python train.py --n_layer=13 --d_model=128 --n_head=2 --n_kv_head=2 --head_dim=64 --d_mlp=512 --vocab_size=8192 --activation="quick_gelu" --norm="layernorm" --norm_place="pre" --norm_eps=1e-06 --positions="learned" --qk_norm=false --attn_scale=0.125 --bias="all" --tie_embeddings=true --parallel_block=false --init="trunc" --init_std_qkv=0.0442 --init_std_o=0.0442 --init_std_up=0.0442 --init_std_down=0.0442 --optimizer="soap_variant" --lr=0.00721 --lr_mult_qkv=0.4 --beta1=0.95 --beta2=0.95 --lr_head=0.0123 --grad_clip=1.0 --warmup_steps=200 --schedule="wsd" --decay_fraction=0.592 --decay_shape="linear" --final_lr_fraction=0.0 --batch_tokens=32768 --seq_len=2048 --doc_mask=false --train_tokens=128100000 --steps=3910 --dataset="wikipedia_en"
Each number is 500 + 25 x the weight over its row's rms, rounded and kept within 0 to 999. Layers, rows and columns count from 0. Numbers have three digits each. The size before them is the row's rms in percent of the matrix's.

# layer 3 MLP down, 128x512, rms 0.195, rows 0-127, columns 448-511
102:527476492544529489522508521447488486447479491468545492455512530489472501534518489489494529504496511526466492513508504560491532503530531475472535515527487480493485472495484491475526493517474514
094:480501512488516471491506474458499538502479523485507502532492466521506506497496471517533498521509504514489470486507507476489456476548485515540483530484494498473543517495503531511479445503530451
096:539469509502511509479513479531483487497523499476535521518484496524494508516513485505471523486485508524515473522532502517502529501510480510505552486458540495466514496459488496483492521453478500
097:465483478538500495489480529502489520514511516468483506515508477494498519484458489532472498505523512515503514506497510500540490478563542534494505505497486519485507549477508504534516479507509501
091:453495523488509526533519495488461502473475450483502511536537508517488482456478515492473507507502504482446479492532494492504505515466481557533474485493457512512496475446482497493525443538507478
101:490490488500497491448490467480532506510535514506509488533510463506506498487527530502485467477474505474519489497514485511488476511499513483496477486486526483508507465531489516482470501529475513
103:493483506486479489483515489484485472488536560485531511485531506484522483452507479467494519527550496533538479485528499500517523488475542508504506529547460475465479503503490469510491445511506522
099:448527476508468525496493495518468513481463515512515506498488555514505472469482505501496514493520539504494479507517511512507488490495504526495517480527450488487478530500536522514489516524492495
104:542492522516512510456502507465490485504499510492506475450504502515494536516536494481512481475461526510499481464494468542487506442489490485495471538506469488481501495534498518512485505502503465
101:497470487499522524481494491475502493497503501541537519485472473493484540501523515522534528482522514488504521519534554467552520510565467554508519546480499561503512507488500512501485531537484530
093:486510513485455499504517507513499531500499501486499475540490523520502497531479491514489506479480493476503496499502509481548469514487560507503509532552542491525520490457532497487499514501520497
100:525486523490454485466487428486517508540521482498535529523518507498465496473498531527485463501487537495488504492448484480480497528479513499470483519543535511469494484485505546498526507527538508
103:516495504526562511496509474464520489509491516524508529499478482494514479533478513512515514503509499476496479506485526525484483496486465481488529463489426505469551495493490535494486518486467469
097:480490473509509481482530539480496474485502519493468480517452490480532465476506526480500461474517507544473507493499505465493503458521462503541495520497527476476525491523513510537500548470518537
101:549526478495480561510509454528515491501548502500471456494459483458503500517504465511477508489524480506532481482474463479501466518482487524513482563514492500520504545499500459516508458506489516
104:471486514496461503514507524519513520512480541472522511466467524506520536487462484459540541518457522501518502503495495505501516499509533550544516501486518449510508540477506440512497511513512502
099:527497489455505496481529485499521523487495503495499533507488492531476529503509492486510522483474499507465518468488522557489494509517486508508528474470502520500538504549506515511497518502485480
102:490510486519510498495471486539522515521545492442510510468494500525529504513509476493516527500459480524481466525508539505540468524526510445550536548479505501497519518536503507538470495486493519
099:466491500508508518485513522503551538522506503480521511506506511539491462490528487504472492519543539509486521521494468480502537469510499550520516463479516475568496502465509498518515541488518539
100:487481495548467493495522484471514563491526470532481481517479461508440486512551486530527478516502437490488495490525517508492477523474483534495485464495477502556523471503487507492527507508484510
094:462512527517438490535516462460452528494485477514485507494443480507466501489470501480528498522503476515477450453492486494483547548483501523494516529512510494491478482472479481497478509524508459
098:535490483456536512554494519508521527507472498477507492501532520513528496521513543470488541509505515468532470530476500509514463518526514511489501457482513486489500472477510496471511489533484509
103:523501536519492530486498507523508496488468467496505480495518507539504517483466471497518509496496509513481492489521512512489510533536521499476497522560511510528499518485535490591472513546489508
095:525481529541499525497481523498527502484544535470496510471466468475520509483482493475506479495523462516515513513494523524494489484542447546507517477501484511492514532458503491497473509528497501
095:508542516508471530468503474496526536487452532490478508464555494578512474509496522503497526461485446509512557500502514484536517477473460492515507495497528524507502521541489551550461484502500524
091:521525470490468524445517500480538472519534498468477468528497463488503449535502506536466523515516491483501526471500470562450481541495515510505498479422507510500534499478481494492518505497511490
094:520509563451493498493515443467477494511496474496472484530495483463488494494482503518462459472444509484519489522482521508504470492493504527487492543477506514463503498550464498518455491518500528
101:509529507511458520511453465490490516435483528490526537537513517493495499478482465522503512506493470534479469516517469537489451518471511495482517506550527533524505509545509504468462496497502470
093:504535470508531530532493470487520505495501491509473500485524518487517475507492495507469497455488520472523492515474508445486445526479507493505554485530500489504513538504465508505468512515479521
102:505494478495530498475494485518508475477545512436535487456485515431507482493483506529449518488522531497472512522513501494511497503520504483496494492528540458505471503470507491520511501499526507
104:520465490540491444501472467528509473544521491515519467530474437530533481481520535501450487482449519490486513477515532502487490454449489488525509520511512476525506548518480546525494543538524506
092:510518505509536515467492512476494525481478465549507506503487531449483537496473511530511505529500526526499504477474523576476527506483489473487471532506472514519487505445503466464520496498456510
105:472450509449532480495491489504465518484495520514493509493511494511511489529469543473528455487520522503463444483526513582463475506534464522497526486436450500520454504480512480498495530507492501
091:475512488484475582504532484500487514502498534497450501504496537507497475459481523476483542500495500512551466514535462502539520504502518522535535514561476470485488530515502446472512450543471515
100:451497512498501480486510506462466447520520510532527542491485562545492495495477507522487512508439518508525498524541465468512454479495489511471497493478518530532542438525491545514463485489518512
101:491521511503508477515531468489505479544439492481473501488510496524485489512446537482505510479496504491481567505517469456524498466531529493475497479506484534508513463540559493519561528532541544
098:515527516482514481496482486476510501537457497516489483495484483535502475537497534446488497508476538489461504497519517513531509492488514500494486482535521479511524484482489500473463469507529517
109:512520508496503487514504495491498509519529488523455483502527439530497491536494513499510501467491503451479509472479487497524440514451503556511513502525536525467496557488472469480455546519534489
102:569475478465486497492503482476519536509511528524515510495539509526506495451490490480485494505511518510465475478484498598476452492499498469498508486510480491460504535469539493502498527514511509
098:472429509497461480513499440489524493517515506489477532529472544468500497490508485547442523501522544490522470524486484552500478470488544503477499502512490552532499505559521505471486498511524439
107:524514493445505544526529489515505506537487471499503489489545469539508496514532499490485480561498485518466470478514479433501446566460542493511480506525459494493484444487481473497529510457470521
099:453529488492514509501487509471530522478483480460477489491520506522500541522518524489478490516467520471493496510505518463468487514465508515510518528491532509514475495514523518491502486484484479
101:510482511515465531506518514499477515516531460512541482451489531525523461505491480495502517486500452478521502525487501517479517510479475487515481473474530506455526492505469490487446473480486506
092:462500485464511470522466519523529478510524531494509511515517453505542478497480516478482516468462483472472497487536473515507480499495461499502492504488548492448484522480520524500510527501482505
121:462529478478463477496491511518478510499482527488469556537483495498499484492481463514467497505447520496526507499489507450486554486512509490503530551552524467509484515515512539495478574555525484
104:515503497528491489495498482474501484457562503534517559526512518505476519522489475474491509506520459469469539475512513518479531515486493490487492493444522497517509498541487522496503522512484483
099:512536503503512522477495458489496527504508487436471526499440465487490519512505517514506527481479498548484507513509488473505435475503466492531548521520477500460521456491532506486515500508506495
100:500487509521525506512510445471508515522490497480539434497523498491487525533494513468493483508492482476552521508460500471521525511481458505465459486530540519501510467516491528466506504500518488
090:500511547501490521464509478502470487510509505493487503515468508481464461507473472553499513502519481523512491503524541468496506497530522514479492477532487541468477531499521502496509510478505476
094:448461485517514550507512529469506543507538486490481517579515532546494502515516518487473511482499487502534534539473461544475481478507506522523462485483490494459515514499535500496487529506481531
101:495535500500529537505499482536482504470495499458492535499502497477485506512519492471479545514508495524472495531482506537456517489481511476491473516494509513469509499521500517531509508499530525
098:522533521521496486526492512494531509493469527502502490497512490500516494483432500486507513494491492510493509512503511522506518526487517508515487516516485503520545559521487510524468524524532495
094:517483485511530511504491479501491483526485508504485500529494529505513475478493478525532484483512503489507475546521547533510501520470489469489517536552464495489498510506483544489485496487499470
103:521555499485468495501483508477488498517491506474506532531501502488505492519473520539468481519509497490506510540474492485485455541506489510499528527467523541442494517454518523514544497524477522
101:515509493502529550493494570472498512516557520483509499468493499497451471503473458483503501466507545519507483469506474497498512522513463476519504513485475492488500489496496446497489493491505532
093:497558508486465498516542529475492525496440478473444492532549529517505518467472480482471452491517511442544504477499506480526435543515474476487506512530517515533508481455499482523518465471521506
101:496509508486485504483474502495514479498499491469506497512513456439477501488497533517473509485538497483518451522473503477468478483504493498528530477471461485535496463492456503518487481480531518
111:483536514443516458508462504490510476489536478491512535524529513515537490469480528483500483497468555500464527474505505510466488522456503459484480507498522485534503522494493536512440501503481496
103:466485476501509505460518464510437475484454502509516527459526490505482505516499520517471475517448512472560493544524509432499513539528511479488493505464480542518508475535506498486498479517507537
096:510470531481500504482497487496477470502499504483436514467526489509512464500480522486542475486470509523473538497508497530488493473460547521510486547514489506507497551529516549491491488498517453
101:488497500441486476511477427475526521482496472512516515528511523468463462477506543529545519532482505479488450505482521571477503488493486541490499506481505508516516491495474529489489515502488504
102:500508504505513434512454515461492495519486503508475531500540510514466551492476453484496495476484452475451499476509579494509510515490468507474503497548537521513491529466486507464514509519532477
104:476515495525464493503518485445499505521530508479492468478543523491466496480524511510523446525477510547523496481485549540491510518512518498480500526486495533484521493490541524490476488450500477
102:470475502533510483507501474491494498518514477508527509499460514476518535500483493516509499507503544457514468519485506527517520527493512492458506471507500528488477503463507546494457560495486476
113:536530529506486477473465466517484524477509507490554482505464514503516516479485494565517521479533514478517486523526448482465490479512514500475492508496471507487469498453497505508457464505531498
097:481489514495461498514533462497465477450518500468527537507487514449511502509512491494496499490514496520514445507501445485506533503535457527476488464492510518495483479487522498493502521511457507
099:530530487522520508483509505518549494491530477542490485536468470530504474519485454537449484511502481513472466480526535470431554477503514463497503540537520500471486529542498486514492515474494516
093:463512529481511526508486499482505471522449510500469521485519502543513482483494465477534473450499486488494493491501521478537537538495503463480517495537528543507475493483503489520449485468511495
099:527462486522502498502463481529530533496512503510524522509522512523538527528466460484461513491516467471501472506543485470547483456509525504522499514542509539499445534505518443547499496486493489
102:474497494490513489499509473527491508461508538523464551519494491498533535492519477475457520457465510486532496467529471535517518503504541494533496485539509505578487538486524479526479524521494473
100:527471497492429505466490488505504542467504555487519515480465439517527500484533507515538527475525500475507500496519490490519462507516507481508531480530551490514502484513500500525520499505511499
105:507504521489480470479498501487478515521482524520494511488569476507529501476506529483485487515517498446518501469497517426479523454513498495523478498514491497462492500484514502530474510520496504
096:510486478499495518464505465494491458507494517469490514479449486538488501469521502539499463511511503488525531453547474554523513490495502502495499518495500498469554541494527464455520496490489422
093:518464492542481493516496497551510514480484509545537518540510553499535459490501502509523482501499453508505491524496535498483431470500486507493520493537515525512519519526517463516479558466502490
104:481454529491474503523510518538511495517478510570499478552530474539503489480527503493487483530495529518517521490513543492472507502512492557473470462477487517530517491446530472488461541502496490
101:522508487469516456469533535512469443498480513530487496505487492482511530512481562462473548473528510533491516505505489503504510467541461539521496516492462489457505520526478470514498548475453471
093:509537480493501499531513499516529528501484523479488515428487466517510488484505537514492499486561490488518525543524481554515553477520488496463501535507487551510499452492498499476485525462496482
110:541484496469527501531494526506496494511513486591529464488536492512508479512494499504463523482492482498475497511511495498514518520525492503504486503487480487523477483459458495499481491481456484
104:488538515498514520509494497454521497528509514484493486469521467550485543510516506479536506490516481521478532505471538515541488508512550502486514477532520462488495510563470528509491510513523471
108:516479499508506516497533513475500491489493500498467489470494464501525481499444510492542482494471502491461509506464512527493502486497519499496504527496517464530485511489548450487511516464503479
102:545486512495459538482493484478546489497482486508531455512532469559486533471476546489474498503508457488532541469513494480533473489493548468501532542513478521497513462552520494491458499514491510
102:488496497500550560521511495482477487535496495489537483494448516510471519497510517512500467497477511468470462509497513557498488492483477489512500504488508508443497472448475478485506510498485546
103:521471521519517513516509528494508497488508507490523477469536532513508525480490458438470461499448441483520550521492504516507515477500546511495528524478518492498493480485540538477515493487465537
104:502475470504442463492482491495474550488488498475479493440545490503478515497450511523473466493441450514519529509478548445506514476511495532513522476521498445476502506498510459522535533532509537
103:517468493512471450520523478514484506480490485566533562476530531505535543540494500508501487543455445506518488494506510504421472528471467483462476483460524495462552515477462523518529499504468535
103:495456517540539515485507516504479497522451507546490453501522516546472484495468522457488481461501503495497523533498517484517513510491500491525539534516544457459492474485536474477534515533533476
101:504515527483510497510524509534476465493549498538501480463539502505493479484475475505504496500468475521466503530507478541465454542449526540504478452491497513517539522493502482517507519510441506
105:445439532491457497492504532505518470497501457523512457525537514502478479503464492544490516541516501492484469542517522504523456538458506522461488503517511531529483488494488507502489517491495501
109:522517533504482448493513522453517522521507479494508494520517499509467505520488560514483462523528517499522465487485540505468474566503519523479456504478481525522501527474478507490501493483480495
101:477501498475522519479491461482457501510524462509504540509513512515484504505484462482528513474492524554478488481504471506508553520475552496487510554485530550515519510528518536437512484489489493
101:465463505537561520510520470488503487480491513519470504542538481489482505508530535493486481548521501487519493511505539536507485494536472499460491507474483532473525516499496497491502475455516477
098:498478523511564534555526523522520455525472467536503462528482496537515465530513505495547457477482499523505545453509488477501491520481476516514505449492501467539513510481535468523487541500479512
102:526476483493536499489523487506501484515552485465527522490521510461489531481485533489480507466528565509501502512482518558475459515523525482495522474490509462510516503531493536483551472501522518
099:500534509538503539550516490492480501544539500514501521490461473522474522494513519530484503541459537522509527514483496516539484505506510519501497496518511508537508525454481520488518494507456501
097:492517489493444500510539528483501513551509511502505483529511459499526505528505510521478528527509489508486523466479464497491476487490492544481493487546516504522497477500462454532502477509493499
096:513465503505481493508520479465513475506471502476518469479480484474494532505506517504540475497502475506516486454487488504479468480497476485488517509490529515525530457483497460513512438492497457
104:511512450486524492532537501538495505492487535497505484460521491480481514485494468470426516476484519499484497492525519478466484505477499539530521493486472496489500494498544444562532513564498537
090:515494464522479523468491512487520539507518519485521498512489491482511491523475499451479535510513478482473501516477480514503546484509477540496502537538528519555490513491482526492502492457459505
100:492493485500546545504505518454472482487486499455527449467483496463488491501513482474485501493509463561494533513525476562491546499503511559507512469524512504473515454487458536504489505497495510
104:505508505514485454518492458532525476568495477517461511487433483527538490489497475503566491522505501496492496462520513476524524496480475483494511478533483490492485545513525474491504479472474465
104:531537489493534498523488504521494509484470527500502496503445481548519483486516520483489514473516496448527476478514524456477494448479446494486481463509510486488488519530531461475430478536522488
106:495486522495497488490513508492552477507515487517494474515560496488499507500498507524458513530510477522474465488482509447530483539514508502507501480554511498498497527512497480498515497526490535
100:505513477495477538499523521497552499509521514485469512553540478548509484500555508489523495496533516516525488494534523502484484478468481494478506481548502514485511499536551515487467505523479547
100:418505505501492511505512524503479513500494530448473513518453494525506452508558506509490515536504495479494508545496465454499508498501511503478479491449540457466493483551516469479484460481504507
102:486529491495485482496539486496529514459500484501510483480516569508500479502512517515486482525502547509510493476485507528489531485497505503478497530512515481484483458492505516475522470509478472
111:540488468520551461500487506534517511507518507513455525557547524496512515504491513498472518538507469498509465520514524522433512540523511488490498510501471525512532514500492513501491503515500493
104:525480495497484497516508528495554449526463438514543477480467498534544508500462480513482483483449535514478505510528493510504486513485525477512526450487482481426498455455480467506447521505533507
092:508531556523517473500507492490481496475510499525522482484481554515509490519530518501471496475506512494467495551519495497470526483496536500486503448514475521528526523507474542469460503489509534
091:514457501527525535507491509539529490517508519525454527457523493491509480538538505475483494542469517531507504509494539461468472487510463503501480483495514460560502530499469480495552484496524526
096:481495512478469544479462505519488480517509513487505510520533472491518504477510488501489529488493447436463499496557471494499499510482501474498523489513441465523507526539459495485516512513470460
099:500501497523502500474506491483477490463504515494528518428509471470528523511464500494535461505470497476495528497515500482503489492480523527452531518512527508482480486463467523497457478478535462
095:486491498491462509480499492515472502484466488529491453479462432532495508511512526511496519482499508526490511515491500456531485495470510524515489481505522491486508471471530498512502535474470499
093:503503475474499501462467504463499504531476516489501540476444549524510545526483478547530508486525496458491510476541504478476520509527510491472473531517518531504491524513506519476505483483475478
092:448480480540514502494479472524525506517479533531489481470495538476479497546522517471485474528509503489526521484500489479460532491493494499527486492546502508508533486471515446510502516521487554
097:557492507482494500506544519476468504510473524512479480520501507514497497509505508506481495483507492475518504495492521480492485499553514487468513480460502480495545484496552492475522476532504480
095:543501527483482491517513526476458478486519478489484505492479486517499485534486478498478461488507518498482475493504488495523496516510477477520520501530536489532505497496499457513483507520498512
096:521462501428525513507529489503472500490481501524439500478551487517470505511484520458508466514482508455509508446499528514496500499498469540483472525522479509502487482536498484471471464492489530
099:521495500456555494489497483527477501473490496497497492470501469521486482462442518460490470474494510497449501485542557526527468470492482509544520464543486501534503510520571500537486532499516549
100:473517511496522457500505506464476490456461462537495557493457528495542520462487526467465487503509428479476474462509543404458498526498492454519501505507491450511474481522475505508489510491520504
116:483512523455444509511501494510510509526507541502497493543524488513508519466510486511452525468475540508493510537520510488523498503490550511539503493535542456509452512505498475501528514520521572
097:491546523477519541504481520517497489530508471521501520507548454481515489525491481563543524524472474489489488495468473509516520511478523524493505473563529475522491528504474526491501512495494517
093:506544503508504534493511534537521497492513509512498494493567489468528492469506472476473509481521513528529528523504489495487491499548546513508528480489456461519512495496534482556498491485475505
104:509500492500464472506507517520485529480486513498500530539477540473486504506501475517442567523479490509514459516498479489513486511515475496546477490532470544515492535456447518479518531510501518
100:469552524510495483517509486487532505462524498535495508509500573475468525510502491547482479483519491419487509538504499539454507483499527494529508538483521459510517547488482541488504496536526466
092:527541506469508487505490512534476487489520504503539500462502512520534492497441469481496486469525518495502549459512473595502474509499528506496510500489549491499499563491487446528497504487524534
099:465509497490500472502508461468461521528491495531464484538496481518480515507484529499506501525514506496507513459481493505503559505490446525504489456511470495530503511476552514491504480517494494
097:496487522476491501493502458458510526508524483530500503497552452504516473507477512485537465513496501490504430548482518539492443545506513498472484472467503533526508455500489492500468492486465483
104:496502488477506498494473487482472489469455522509497553499503495490503500450493473483514532486504444510481484483500488463523463444553511460495516486474533545473461496506536474556503522528508501